Weights of a small transformer language model.
Training: a variant of Muon for these matrices, 790M tokens.
Each number is 128 + 24 x the weight over its row's rms, rounded and kept within 0 to 255. Layers, rows and columns count from 0. The size above them is the row's rms in percent of the matrix's.

# layer 3 MLP up, 2240x448, rms 0.117, rows 117-176, columns 280-335
size [104 105 104 106 101  96  94 100  96  95 100  97  98 101  91 102 102  99 101  94 101  97  97  96  97 107  99  96 101  97  99  91  99  95 103  93  95  98 103 101 103  98 103 102  98  97 107  95  97 110 103 105 111  98  97  96 101  99 111 105]
[[129 132 144 123 124 130 132 159  82 140 154 144 119 122 121  96 152  74 105 161 112 129  86 142 132 122 163 120 139 119 111 105 112 124 135 165 127 159 161 124 149 142 159 124 126 135 119 140 101 116 149 129 170 124 136 154]
 [144 140 144 116 121 122 109 140 118 168 120 118 106 158 102 134 125 160 156 111 109 132 135 163 141  62  96 134 113 126 135  86 123 111  83 107 124 100 132 125  96 128 112 113 108 153 150  98 175 103 105 107 129 133 149 105]
 [105 125 149 150 104 141 106 113 152 131 123 160  93 102 152 115 127  92 164 162 117  83 110 148  99  75 147 163 160 137 134 171  84 174 139 142 117 106 108 113 153 134 125 148 141 100 130 139 138 143 166 127 125 153 117 152]
 [ 99 144 112 137 124 140 122 149 136 134 153 150 139 127 148 123  98 108 114 116 127 147 125 112  94 126 146 144 136  93  80  94 164 167 127 108 111 134 102 129  91 125  99 135 116 162 154 170 193 135 120 128 132 128 126 180]
 [ 84 125 116 131 122  86 140  98 135 122 145 141 115 134 164 105 107 123 119 121 118 113 126 133 159  99  80 109 131 137 140 161 176 128 127 153 142 145 109 111 148 111 154 133 121 109 146  79 144 102 103 113 131 127 177 138]
 [141 117 139 136 125 137 105 102 121 115 115  98 120 118 162 114 124 130 118 106 110  97  94 156 105 114 140 131 118 147 152 131 124 152 131 143 113 125  77  84 148 184 147 104 122 129 127 154 121 134 119 166 129 142 124 109]
 [148 120 115 116 140 158 155 142 140 131 125  95 135 146 154 142 127 157 102 121 167 103 161 153 138  74  90 149 111 146 163 139  90 114  63 122 153 118 116 126 103 140 147 149 103 147 128 128 128 126 105 105 129  80 137 106]
 [126 114  91 116 153 139 141  99 154 183 109 145  95 155 118 124 158 168 140 109 161 152 105 120 140 101 168 128 198  92 120 136 141 133 145 136 116  95 137 122 103 109 152 126  73 139 157 127  85 111  93 108 134 158 106 110]
 [121 135  94 138 146 139  83 132 151 135 122 116 119 121 158 155 165 113 168 139 146 110 117 130 138 146 145 112 122 134  97 153 155 105 131 122 147 117 117 117 155 129 120 133 105 106 123  93 149 141 177 156 111 134 128 105]
 [ 99 146 134 133 130 111 118 148  93 114 154 137 121 149 126 150 156 137 132 138 119 117 157 124 179 121 161  95 155 134 102  69 100 149 128 130  89 145 136 100 101 115 135 112 146 161  94 128 128 132 169  80 136 134 108 123]
 [145 138 138 125 105 187 103 134 122 110 104 118 121 146 141 128 126 155 145 172 160 126 170 127 110 141 140 135 129  92 116 125 112 105 111  74 139 119 111 114 135 140 135 151 132 129 167  79 183 133 132 123 127 120 131 143]
 [ 59 114 113 104 128 108 127  97 124 112 142 151 144 122 170 114 155 158 137 141 136 103 134 138 162 151 134 142 122 146 113 109 107 127 109 137 121 120 148 133 129 120 138 100 110 122 130 205  84 102 117 157  92 127 105 123]
 [ 76 188 106 118 109 125 150 133 131 129  89 110 117 154  85  82 171 129 166 150 134  96 138 126  82 139 119 115 158 106  61 150 114 146 161 139 134 158 157 131 104 126 142 128 138 122  84 144 121 119 140 112 103 129 130 108]
 [148 119 107 117 176 117 149 126 141 126 159 100 112 109 136  86 136 131 109 111 129  96 147 166 134 107 127  76 136 115 111 116 152 116 140 104 129 155 141 103 140 163 152 103 135 150 157 144 105 129  93 142 171 132 150 140]
 [148 152  91 143 139 135 122 141 113  89 154 153 102 128 111 121 137 113 126 119  91 135 119 130 176 111 111 101 160  98 131 119 126 137  85 144 120  87 115 157 158 120 189 130 129 106 157 125 131 136 120  81 127 163  86 163]
 [142 139 128  98 122  77 119 146 168 124 117 167 115 143 173 110 145 123 155 129 132 154 112 135 141 102 146 144 101 115 109 110 159 167  90 117  93 125  94 146 124 114 135 127 121 121 127 169  78 148 155 132 124 157 169 133]
 [105  99 134 118 148  76 111 172 119 113 173 104 140 115 152 112  58 139  86 121 130 150 122 111 115 168  69  77 132 137 142 156  70 118 121 197 160 140 131 153 148 137 121 133 132 106 119 160 104 148  93 150 119 148 105 109]
 [134 152 155 115 164 110 175 129 164 111 159 115 122 156 143 117 168 118 111 126 115 121 124 168  93 137 128 105 113 143 153 115 115 148 123 109 124 131  94 176 102 159 146  83  84 102 170 152 138 158 138 148  99 150 153 137]
 [ 87 156 149 134 141 145 146  92 115 124 164 169 143 121  93 167  94 136 115 133  83 131 101 130 102 121 114 132 128 179 115 131 149 116 123  95 107  77 121 133 154 144 117 109 182  99 168 146 162 143 105 135 118 100 158 121]
 [116 178 133 144 137 114 121 128 191 123 127 110 127 119 150 110 136 156 110 156 142 176 135 137 109 157 106 123 122 174 169 165 157 153 139 122 149 136 130 116 130 142 125 109 109 182 108 121 180 128 138 100 121 101 149 104]
 [152  95  76  91 170 149 125 163 135 118 159 123 115 150 136 150 158 146 129 143 167 168 145 136 164  91 123  94 141 155 123 110 139 118 108 170 147 192 129 117 109 148 143 150 117 124 196 118 145 172 117 117  94 109 129 108]
 [134 155 139 110  97  82 105 125 133 141 139  88 107 107 166 129 152 113 119 109 126  96 150 131 117  52 104  65 145 127 173 102 123 124 121  94 117 105 123 132  79 180 174 137 127 140 122 138 136 119  93 143 172 127 136 146]
 [146 109 153 153 135 122 113 147 140 143 103  88 131 120 109 104 136 146 158  92 182  93 140 106 148 139 117 131 103 118 139 126 140 142 113 167 164 118 122 144 117 137 160 168 130 111 106 117 125 166 107 119 122 145  92 149]
 [117 114 179 132  79 157 175 128 117 114 126 139 135 106 107 124 138 121 129 129 147  89  90  99  86 104 116  86 178  85 131 114 165 122 100  99 128 122 100 129 108 168 128 107 135 168 140 141 125  72 100 145 174 140 143 142]
 [127  97 138 163 138  91 148 147 124 100 131 125 109 138 147 128 134 116 150 114 104 122 124 135 129  91 145 125 106 107 109 147 174 159 120 128 116 155 124  70 175 123 155 118 168 122 141 157 131  94 101 121 104  87 104 128]
 [102 190 123 119 125  97 146 130 100 163 166 133 139  62 185 131 113 104 136 101 109  67 126 155 107 140 116 124 161 140 126  94 161 154 109  88 133 169 125 149 129 125 155 128 120 151 114 165 144 119 135 144 166 152 159  95]
 [112 101 116  99 129 135 150 126 104 121 125 155 116 126 126  77  85  64 157 169 100  88 116 119 129 131 100 123 121 144  91 119 109 117 149  56 148 130 118 148 135 135 118 149 131 142 164 140 139 136 135 122 155 105 153 125]
 [114  67 149 187 139 138 148 142  92  91 183 129  95 139 136 140 132 171 137 131  76 108 140 118 148 126 168 123 171 130 146 137 117  96 117 142 123 123  99 157 131  78  98 116  97 138 111  97 142 144 128 138 145 156 108 119]
 [136 154 155 107 111 146 119 124 125 142 130 137 154 131 123 150 151 136 111 108 110  85 104 150  95 110  90 161  82 154 106 126  98 130 129 143  95 170 173 201  83  72 108 141  98 129 128 146 124  98 130 121 124 119 119 137]
 [102 154 164  94 139  99 100 139 152 126 124 133 123 132 148  87  93 146 111 151 154 181 141  99 137 119  97 164 142  56 161 137 146 144 155 125 155 115 114 187  72 114 115 132 144 116  64 139 142 167 136 160 125  87 150  97]
 [115 114  95 103 119 105 115 158 119 107 146 157 120 122  88 146 107 157 122 168 139 133 124 159 137 112 167 137 104 152 165 103 130 149 154 121 131 146 111 127 100 133 102 109 117 126 142  82 118  92 131 110  95 109 149  93]
 [101 130 113 165 133 153 143 103 146 104 120 142 151 107  87 118 114 131 123 106 134 100 143 131 114 143  91 126 150 130 108 142 131 125 149 152  93 130 130 114 163 101 145 101  96 131 142 151 179 129 125  89 167 150 176 131]
 [137 109 131  94 108 131 155 125 134 105 138 138 144  83 139 192 115 130 108 107 138 104 140 119 149 209 130 115 139 118  93 139 140  83  98  86 133 139 108 115 151 170 154 137 153 147 120 110 122 141 152 139 123 139 117 153]
 [166 152 149 129 187 166 118 161 121 138 160  94 132 124 106 146 134 120 122 167 121 120 104 160 141 120 137 155 120 152 116 146 115 137 125 154 112  99 129 162 108 102 139  91 138 110  97 130 136 166 117 107 102 132 134 140]
 [117 135 130 135 103 128 189 123  97 123 194  97  83 143 154 129 145 142 126 115 165 145 113 117 103 119 131 144 132 118 132 135 123 111 142 135 122 149 160  68 134 138 146 155 116 114 115 123 133 101 131 141 133 138 112  96]
 [108  98  87 135 167 134 154  89 156 136  83 139 133 152 103 142 136 180 149 122 140 101 123 145 107 156 131 131 153 141 148 112 103 128 122 106 103 159 128 147 156 149 115 104 152 107 133 146 148 109 105 144 128 115 128 117]
 [162 143 123 127 122  98 141 190 101 114 172 124 127 148 117 103 130 120 141 156  96 124 135 137 125 130  85 136 126 112 129 135 156 130 139 122 139 139 112  98 149 157 119 172 151 128 130 175 123 105 112 106 149 104 145 116]
 [108 161 123  94  86 140  80 143 143 131  99 146 109 147 112 112 134 124 128  96 118 137  92 102  89 130 150 110 139 134 114  97 135 127 101  84  93 119 124 152 152 171 136 167 124 107 137 136 148 114 128 112 106 142 126 137]
 [132 104 104 122 129 146 148  84 109 134 124 158 116 110 142 123 104 146 154 142 105 118 162 122 138 120 159 117 117 103 126 171 197 128 108 121 174 110  92 127 119 120 100 136 115 107 143 161 163 116 155  95 141 117 101 120]
 [133 124 128 117 143 149 181 142 159 101 133 157 106 144 132 140  94 159 165 131  97 122 127 121  95 147 116 150  97 139 112 148 104 123 131 123 128 140  99 160 192 119 113  87 119 148 161 110 145 151 146 145 106 138 175  98]
 [120 155 125 129 166  98 104 165 170 102 125 140 121 119 136 117 111  75 125 132 115  99 133 163 101  82 176  92 168 122 127 132 142 141 145 122 165 102 112 117 119  99 150 145 142 170  96 157 113  89 129 136 101  97 155 128]
 [164 110 114 128  98 133 163 102 141 108 170 152 142 184 120 124 118 111 121 154 140 129 144 165  81 132 134  95 124 136 157 143 195 130 128 113 152 139 115 140 150 148 136  86 127 121 137 162 118 143  85 116 144 126  97  92]
 [103 121 169 144 113 120 143 115 127 118 107  83  88 159 136 133 117  82 127 154 132 150 124 134 105 136 119 142 171 155 119 126 133 168 147 153 145 152 110 135 142 126 102 102 126 147 175 131  91  86 111 118  65  93 167 156]
 [133 129 105 106  79 107 120 124 143 128 121 119 124 111 120 174 135 136 133 100 109 125 174 149 123 134 158 185 144  78 183 150 136 159  82 115 123 101 117 119 137 111 108 129 118 184 140 139 170  95 153 129  84 156 138 143]
 [115 104 153  91 139 124 120 147 133 158  94  98 111 148 130 109 121 168 108 122 144 136 152 148 139 102 139 119 116 145 168 107 172 136 119 127  96 172 126 152 102 118 137 123 152 145 115 101 148 148 114 102 109 131 123  96]
 [132 129 109 147 141 136 139 104 154  82 156 177 104 131  90  99 118 133 132 163 151 178 103 136 143 139 117 122 133  98 110 117 131 113 117 128 123 133 137 148 148 147 111 138 115 133 149 107 152 103  80 115 137 140 142 117]
 [ 97 113  91 126 160 119  78 147 169 134 149 131  91 101 134 115 139 138 153 140 145  91 117 111 138  90 149 178  91 153 133 133 153 128 121 153 131 139 122 151 100 162 156 109 135 150 152 116 139 119 138 159 155 113 123 152]
 [119 136 145 137 147 158 130 153 138 152 105 110 128 135 155  78  90 141 130 142 124 166 154 160 125 101 167 123 114 142 119 156 114 133 177 156 122 137 137 113  91 138  97 149 121 113 104 134  86  94  86  90 152 141 162 133]
 [111 130 122 126 151 160 141 114  82 101 186  94 154 131 106 103 120 132 120 150 134 177 112 147 120 130  85 188 174 120 207 132 160 125 119 155 162 107 191 160 149 127 139 165 131 118 122 170 115 142 127  91 150  71 114 155]
 [108 192 155 173 164 111 113  82 139 103 139  98 155 156 151 132 113 115 157 137 118 129 103 133 129 124  97 111 130 139 149  95 144 139  99 134 129 124 120 105 132 155 149 127 149 164 118  94 109 128 142 163 145 124  63 124]
 [122 135 122 156 120 151 113 113 119 117 117 126 104 123 120 104 145 148 156 129 145 135 128 135 160 150 131 143 132 142 117 124 129 178 145 168 112 145 141 147  88 104 134 146 118 135  82 137  57 108 102 161 109 118 161 120]
 [158  80  73 104 117 110 118 150 148 137 116 115 110 140 100 159 103 122 139  73 149 113 152 121 145 123 154 120 173 109 151  79 157  87 136 146 109 128 111 106 148 136 154 141  76 131 131 173 131 119  92 109 114 112 125  85]
 [162 117 113 119 171 137 120 166 142 137 130  63 129 145 153 126 143 131 113  88 143 163  95 143 128  95 143 160 118 130 154 137 103 109 105 143 116 140 151 103 121  88 118 103 128 136 120 138 124 181  83 152  86 120 161 155]
 [143 149  92 177 178 202 132 146 123 159 151 169  92 155 149 132  92 124  97 103 129 139 133 146 154 121 124 124 168 142  87 150 137 121 151 147 104 144 107 141 145 107  95 141 110 162 104  96 109 109 139 112 114 129 138 138]
 [127 105 114 130 116 155 160 123  91 105 144 146  98 120 131 141 154 133 169 120 103 120 134 142 130 128 141 168 129 130 117 158 118 143 164  70 160 113  59 140 122 162  81 134 122 122 147 106 147  99 134 151 117 140 109 115]
 [101 113  88 148 118 133 117 106 121 134 124  87 116 103 110 119 148 153 116 129 108 130 141 168 183 129 167  93  74 109 126 176 159 130 106 170 131 143 157 103  97 144 154 135 127 123 115 156 104 176 138 111  76 100 132 112]
 [111 149 137 102 122 118 106 117 121 131 151 106 149 134 142 143 169 158 135 141 130 154 115 130 123 154 155 132 105  87 134 149  94 124 113 105 135 163 121  96  75 105  84 117 141 138  75  99 133 120 126 100 129 121 119 115]
 [ 88 124 150 137  97 178 191 145 127  87 139 144  96 123 140 115 113 107 165 172 102 139  95 124 129 105 183  55 123 136 123 145 145 103 109 114 136  82 147  87 126 147 155 173 110 135 132 125 120 122 116 114 161 158 146 122]
 [116 156 166 105  98 105 107  90 140 120 137 144 103 125 103  89 139 111 149  71 174 103 103 131 132 127 128 163 111 128 162 106 128 113 141 131 138 157 104 116 131  87 140 128 191 106  82 119 105 127 131 124 112 173 152 107]
 [135 185 120 159 158 153 109 113 106 113  97 148 164 100 144 114 101 168 113 148 114 159  97 113 130  95 133 151  73 137 107 146 178  86 129 121  92 141 106 126 137 131 124 133 106 112 115 104 126 161 133 153 106 131 113 136]]
# layer 3 MLP down (transposed), 2240x448, rms 0.0252, rows 117-176, columns 280-335
size [106 101 108 105 105  99  99 106  94  98  93  92  95 102  89 103  97  98 100  92  99  93  98  99  99 106  99  94 101  97  98  84 103  98  96 101 100 102 107 104 101  95 101 103  97  99 100  97  92 111 100 109 116 104 103 102 102 100 110 109]
[[141 123 140 119 121 132 108 145 134 101 122 111 133 137 138 183  90 146 163 144 160 127 128 119 118 132 159 131 146  99 158 160 129  74 132 122 102 125 115 129  95 131 159 115 116 138 106 146 142 129 153 103 125 109 159 175]
 [162  89 159 129 129 140 126  75 100 123 129 125 154 117 124 120 154 119 101 106 114 130 126 137 140 164 146 132  84 152 102 114 130  97 117 143 122 114 126 145 113 162 171 116 144 145 134 149 128 137 149 175 101 139 114 148]
 [105  84 122 161 151  96 139 124 153 120 133 144 123 132 151 114 167 129 131 137  96 144 118  82 109 174 101 122  78  86 142 115 144  96 109 114 147 135 114 116 111 151 158 147 116 118 136  96 116 114  90 130 111 167  99 121]
 [146 124 150 123 130 141 119 146 160 109  99 125 166 112 160  96 142 119 163 144 125  85 107 114 132 158 126  96 137 151 102 118 131 104 125 146 129 123 130  78 123 147 121 114  79  87 115  99 157 130 108  90 143 129 152 119]
 [159 136  73 100 115 138 120 125 163 133  92 110 143 114 114 127 146 128 150 117 117 133 167 114 114  83 121 123 120 110  95 106 156 116 143 113 113  90 125 123 118 118 109 149  61 117  86 157 147 105 153 104 123 142 126 155]
 [126 151 158 118 127 119 177 108 157 141 112 112 110 128 115 135 131  91 131 125  95 147  99 138 113 121 114 102 135 145 114 149 150 153 147 169 130 111 134 184 103  70 130 136 136 101 129 152 115  99 154 146  64 156 104 152]
 [ 78 121 149 119 107 110 115 143 101 129 137 107 165 139 143 146 141 125 125 141 153 130 107 147 129 118 160 119 130 170 129 132 177 145 114 152 101 132 109 123 168  90 156 179 132 105 111 194 144  90 133 178 131 142 104  99]
 [ 81  85 144 117 117 163  90 141 141 124 163 137 107 132 115 161 100  91 146 150 110 135 156 138 110 108 136 118 147 123 117 133  79 143 124 114 103 135 117 157  95 117 136 161 155 125  74 137 167 133 117 147 123 126  81  81]
 [124 103 121  75 128 101 162 140 113 130 155 131  85  85 132 116  78  89  93 131 139 114 142 105 101 147 142 147 131 130 170 140  99 131  94 135 139 124 170  85  96 116 139  74 123 112 136 135 112 151  91 132 128 109 114 151]
 [ 96 158 171 141 128 127 112 112 126 173 157 121 111 122 119 128 125 139 141 117 140 115 110 159 125 141  97 114 153  68 143 126  87 128 153 132  96 134 140 108 113 107 110 135 150 110 101  82 101 126 153 110 167 116 102 162]
 [138 109 137 155 108 122 126 142 100 122 167 133 127 129 147  98 169 142 136 104 149 138 102 103 104 150 113 103 135 180  92 147 104 178  90 101 125 115 135  90 177 132 155 101 141 186  95 123 130 125 105 119 128 102 141 121]
 [184 155 140 130 158 133 154 123 120 155  70  79 107 113 140 156 142 134 112  91 170 126 108 126 114 123  92 119 139 107 162 134 168 141 154 134 143 131 106 143 134 106 153 143 132 152 129 144 140 137 112 103 141 151 126 162]
 [138  94 125 126 156  98 110  99 143  92 122 143 130 147 129 140 126 112  77  89 147 120 107  99 121 162 131 172 140 121 149 146 158 128 111 149 108  96 125 105 166 131 102 126 133 116 116 111 159 136 135 157 104  80 118 118]
 [145 134 153 153 113 114  99 158  98 140  75 196 121 150 178 127 129 123 113 101 153 140 174 101 147 114 122 182  87  88 122 155 141 108 112 123 146 103 155  94 142 126 106 161 109 145 151 140 149 187 123  99 160 118  96 121]
 [106 134 110 145 102 113 152 126 119 125  95 104 133 117 162 139 164 126 121 140 166 138  97 137 147 157 156 115 112 160 107 152 122  93 150 148 123 108 138 109 118 159 131 121 171 149  88 125 103 124 134 126  73 140 166 119]
 [108 127  87 158 126 146 165 134 135 175  95  67  99 151  81 102 115 136 130 154 181 113 140  96 125 129 144 109 152  95 129 155 123 116 130 156 107 102 113 121  84 132 161 159 136 109 106  97  98  88 109 141 142 102 101 128]
 [153 127 124 145 126 103 127  81 145 111 123 140 144 155 130 115 157  95 156 148 115 119 134 169 146 115 170 124 132 158  97 127 181 134 102 128 142 139 117 156 117 187 121 129 128 151 138 106 130 141 124 124 145 136 156 134]
 [131 102 157 126 141 137 115 168  76 117  78 109  97 125 157 141 109  87 185 150 134 119 137 141 148  75  80 168 170 124 136 121 132 105  93 149 164 194 137  84 159 156 140 125 127 119 136 136 144 102 133  76 130 152 151  86]
 [132 121 158 149 131 113 121 158 132 106 129 117 155 117 134 141 133 121 110 112 154  97 161 112 137 104 152  79 193 130  91 119 120 163 123 110  99 110 175  86 134 107 107 109 122 117  64 107 115 117 137  88 135 100  95 154]
 [135  90 105 160 100 138 149 106 122 140 123 141 124 125 123 117 129 128 135 117 121 127 133  98 159 144 116 113 155 144 128 124  89  92 175 124 146 138 137 111 129 116 106 133 130 131 108 156  97  97 127 127 129 145 198 111]
 [163 117 110 133 160 109 177 120 140 151 124 124 107 135 141 108 117 124 122 186  72 126 125 160 139 113 121 159 119 126 136 139 144 119 169 103 113 148 128 132 103 110 151  75 111 140  99  80 131 106 135  83 142 150 130 141]
 [136 108 118 126  93 122 117 161 120 115 149  92 100 155 165 141 162 118 110 141 125 155 129 139 166 165 112 143  79 111 107 169 108 126 105 103 110 144 151  98 152  94  92  98 164 104 132 108  86 148 123 130  98 161 105 135]
 [ 83 127 113 120 105 123 144 109 131 131 162 122 142 138 124 172 117 110 113 157 122 121 132 109  97 100 130 110 134 155 136 168 123 150  87 125 127 139 163 123 100 122  67 107 118 135 128 114 160 117 124 146 119 106 148  83]
 [163 102  93 107 157 132 152 139 131 136 127  96 156 157 106 128  96 141 147 120 158 136 152 130 124 120 140 113 123 120  99 138 122 156 151 163 118  96 129 101 112 137 111 150 104 137 157 118 105  78 143 131 120 132 136 141]
 [125  95 108 142 120 161  98 135 117 154 138 152  78 101  93 112 113 139 141 127 134 143 123 119 165 160  78  64 114 110 104 114 140  89 123 115 152 163 124 149 112 139 120 145 126 155 107 111 149 163 132 150 135  80 136 112]
 [126 153  94 126 100 126 151 144 144 107 127 135 123 133 142 117 102 112 107 132 162  92 132 122 151 181  97 136 143 124  97 109 146 145 133 165 134 130 109 134 131  85  99 168 144 167 169 157 152 144 135 182  92 141 141 102]
 [130 147 157 136 129 141 144 141 138 129 127 109 125 109 137 149 114 168  80 140 117 149 126 117  95  78 119 117 151 149 107 156 130  65 106 124 166 133 107 110  92 123 165 148 148 126 118  77 133 138 108 162 168 154 120 106]
 [135 155 162  87 108 133 120 102 147 142  85 169 114  90 140 122 124 109  87 104 146 150 144 126 133 127 171 118 123 108 143 144 138 130 129 137 155 137 168 102 110 115 142 123 148 108 113 158 124 119 120  89 110 108 151 136]
 [140 109  76  87 132  78 100 182 115 126 134 142 144 123 114 152 114  94 150 128 118 165 135 153 157 161 141 141 102 123 101 113  76  92 135 118 124 143 125 109 125 116 132 120 125 143 102 155 100 122  96 124 112 133 136 147]
 [147 125 129 110 101 108 148 145 136 115 127  88 112 124  72 105 122  99 128 131 121 101 144 132 153 111 127 137 117 143 155  97 150 102 109 156 133 123 118 118 156 147 119 148 123 108 131 106 114 169 105 111 131 125  81 108]
 [133 143 138 140 117 127  71 130 135 117 105 162 150 124 127  90 121 114 106 130 130 152 157 116 150 123 128 135 143 104 159 132 110 101  87 179  88 117 154  94 162 145 138 157 135 124 157 165 150 114  92 123 111 133  90 119]
 [124 121 115 100 112  64 117 139 119 191 145 103 113 117 139 146 136 105 125 110 120 124 120 164 102 131 174 121 113 117 122 119 151 159  98 138 178 126 195  82 131 144 129 157 158 118 108  88 120 123 111 107 145 128  76 104]
 [103 148 109 153 156 169  84 103 127 167 139 110 135 159 153 115 122 136  96 110 122 137 125 109 134 103 158 116 120 104 162 121  95 108 132 114 121 114 149 110  89  95 118 127 126 116 143  90 133 135 116 138  83 129 136 135]
 [139 134 131  90 106 134 157 108 105 123 170 157 113 125 129 112 154 127 124 114 113 159 110 113 133 117  96 112 151 148 132 124 129 143 167 155 113 135 129 111 131 131 152 153 102 143 125  99 111 146 116  79 124 174 107 144]
 [ 71 126 135 134 119 126 102 117  94 150  91 166 133 149 115 111 111 109 112 136 103  72 137 150 100 170 119 135 118  98 168 115 132 113 115 154  87 148  73 148 125 100 148 114 112 175 125 140 135 119 150  79 119 141 145 100]
 [125 103 168 132 139 141  63 121 159 132  74 159  87 132 157 108 171  98 172 122 134 151 123 149 110 108 100 112 145 150 136 129 160 125 135  90 114 103 114 174  84 104  94 130 109 145  89 145 120 127 157 125  94  85 135 132]
 [ 84  80 144 146 124 117  81 127 165 167 150 140 124 103 117 148 103 136  85 109 176 171 110 138 124 165 134 153 135  85 149 117 145 129 156 136 126 117 102 141 116  90 133 150 133 140 166 137 101 134 127 132 147 141  94  93]
 [113 123 166 114 112 123 119 136 105 132 127  98 124 143 117 133 115 136 114 127 144 174 160 156 103 149 131 151 121 136 118 105 129 133 107 135  74 158 123 134 202 124 124 100 117 103 106 135 104 120 146 153 137 185 125  94]
 [146 117 128 124 136  66  81 132 119 105  98 100 103 122  78 146 119 122 160 134 134 119 163 112  92 149 113 139 140  71 140 134 127  91 123 132 121 108 152 130 121 121 122 119 135 140 121 129 102 149 113 139 122  83 152 143]
 [143 133 143 191 119 133 169 126 139 127 138 126 138 113  80 149 140 150 134 132 106  98 122 149 166 137 148  98 146 144 118 144 118 108 121 125 115  99 150 103 138 105  90 148 105 181 162 135 129  96 123 140 151 123 137 110]
 [ 83 106 161 164 119 125 101 134 135 167 116 113 148  62 130  96 135 106 105 124 134  96 106 119  79 132 114 139 132 105 136 190 159 104 117 129 132 104 107 128 156 123 173 185 116  95 142 113 124 131 143 103 131  93 138 114]
 [109 134 140 123 148 105 140 131 114  92  86 131 151  63 161 131 118 157 129  96 160 142 147 120 100 149 119 130 111 136 104 107 104 119 130 115 138 119 116 127 155 137 143 168 132 112  67 141 107 101 147 168 162 153 159 180]
 [142 103  92  99 102 136 148 122 200 123 116 167 113 118 155  86 102 180 129 130 120 138  95 126 152 112 101  83 113 117 170 109 164  93 110 112  94  88 105 167 136 124 111 145 158  92 143 113 153 117 142 150 114  99 163 125]
 [125 108 127 166 121 136 122 137 132 147 116 125 102 173 110 130 101 137 151 103  97 124 176 151 108 134 128 122 138  70  88 153 158  85 131 156 133 161  97 148 136 150 157 106  86 158 116 133 131 155 138  70  96 162  83 141]
 [144 133 140 149 139 124 112 133 139 130 109 142 125 142  89 148 116 105 144 114 140 140  70 131 162 113  96 117 112 159 111 100  83 148 161 159 131 153 117  88 138 144  78 129 117 130 139 153 139 106 105 146 111 136 131 144]
 [129 160  96 146 135 112 106 118  87 112 138 146 111 117 114 144 115 133 104 173 117  99 130 116 151 126 154 174  88 161 142 132  78 130 159 129 123 143 154 140 164 109 110  99 123 106 133 134 130 126 125 121 138 134 135 126]
 [141 166 154 130 157 113 149 165 129 136 162  70 164 122 129 147 154 123 101 123  98 143  76 127  99  97 121  80 160 156 153 108 154 155 109 103 127 137 140 131 136 128 142 148 134 167  88 123 140 142 170 104 124 123 110  98]
 [152 166 129 112 108 141  70 100 117 108 106 160 121  81 109 104 109 108  97 119 130 119 113 120 152 146 113 158 146  86 127 108 180 138 155 110 105  99 103 152 138 154  95 105 147 120 109 101 149 147 132 141 150 134 156 106]
 [141 142 119 143 112 124 114 135 130 164 119 145 127  99 152 124 115 124 191  99 107 112 116 132  94 167 129  93 132 171  85 116 142 118 115 118  92 113 126  94 123  93 134 107 142 109 107  84  94 104 129 129  91  93 143  74]
 [120  89 106 109 139 117 117 115 140  53 111 160  99 107 152 133 118 132 156 144 149 115 142 126  90  95  77 149 125 133 124 120 156 101 146 115 119 145 157 169 136 159 138 131 123 141 146 152 190 152 124  98 107 127 117 130]
 [133 128 153 134 106 157 153 111 129 146 156 132 112 162 106 139 141 130 126 135 133 100 161 117 148  84 136  92 165 121 182 140 161 127  91 105 192  84 151 134 141 143 142  82 117 126 122 142 115 148 133 122 118 102 115 137]
 [108 168 148 116 152 120 116 118 146 134 153  96  73 111 157 135 177  52 137 134 151 104 145 144 113 143 132 151  97 138 106  95 159 139 117 136 125 134 137 109 133 141 118 102  72 140  87 110 149 139 153 148 145 141 145 157]
 [149 128 128  64 170  90 157 143 133 141 159 145 175 145 143 183 150 139  99 155  96 136  89 151 127 171 116 179 130 128 153 141 140 147 126 102 127 148 137 159 131 131 149 137 126 128 164 148 149  97 108 138  91  83 128  93]
 [114 139 110 139 137  84  97 131 117  94 154 118 136  88 152 148 126  86 119 144 108  74 139 123 137 106 101 144 105 171 147 100 155 152 134 126 135 143 101 124 133 174 107 105 105 105 100 146 134 108 109 163 120 100 129 159]
 [163 101 153  97 136 116 148 130 150 131 136 142 148 118 153  95 157 155 128 101 144  76 142 154 126 104 155 115 157 171 131 156 162 129 105 126 102 132 160 136 176 120 142 162  96 129 104 167 155 149 116 133 135 146 119 112]
 [169 123 147 118 131 130  77 102  74  90 101 151 124 180 146 151 109 120  91 159 143 112  83 147 148 135 138 132 176 135 137 133 142 103 129  95 144 122 170 120 121 111 120 183 119 174 135 144  71 111 136 156 112 147 135 153]
 [ 39 154 153 108 137 100 112  93 129 128 154 158 141 144 140 135 142 116 122  90 133 119 134 142 123 215 125 106 178 127 126 148 144 100 146  95 122 142 210  93 132 115 114 124  95  94 107 110 151 141 137 123 104 168 107 135]
 [150 170 104 119 143  71 124 157 122 122 133 114 171 123 171 188 106 172 138 101 102 111  69 137 112 101 133 120 100 148 105 172  86 110 156 158  93 169 129 138 130 105 130 113 146 126 103 108 140 130 146 148 114  99 101 122]
 [137 113  61 146 158 161 162 155 110 103 138 152 189 131 152 125 135 152 139 115  75 106 123 121 113 123 110 158 120 118 123 127 105 122 107 132 133 133  97  88 105 151  81 130 148 126 148 129 186  99 151 153 136 148  94  71]
 [135 108  66 125 161 131 156 134 170  91  86 142 120 171 120 130 145 106 132 140  87 130 132  97 151  80 143 152 119 130 180 170 130 139 145 156 147 107 134 118 113 134 146 113 120 176 140 138  87 134 142 150 101 143 138 143]]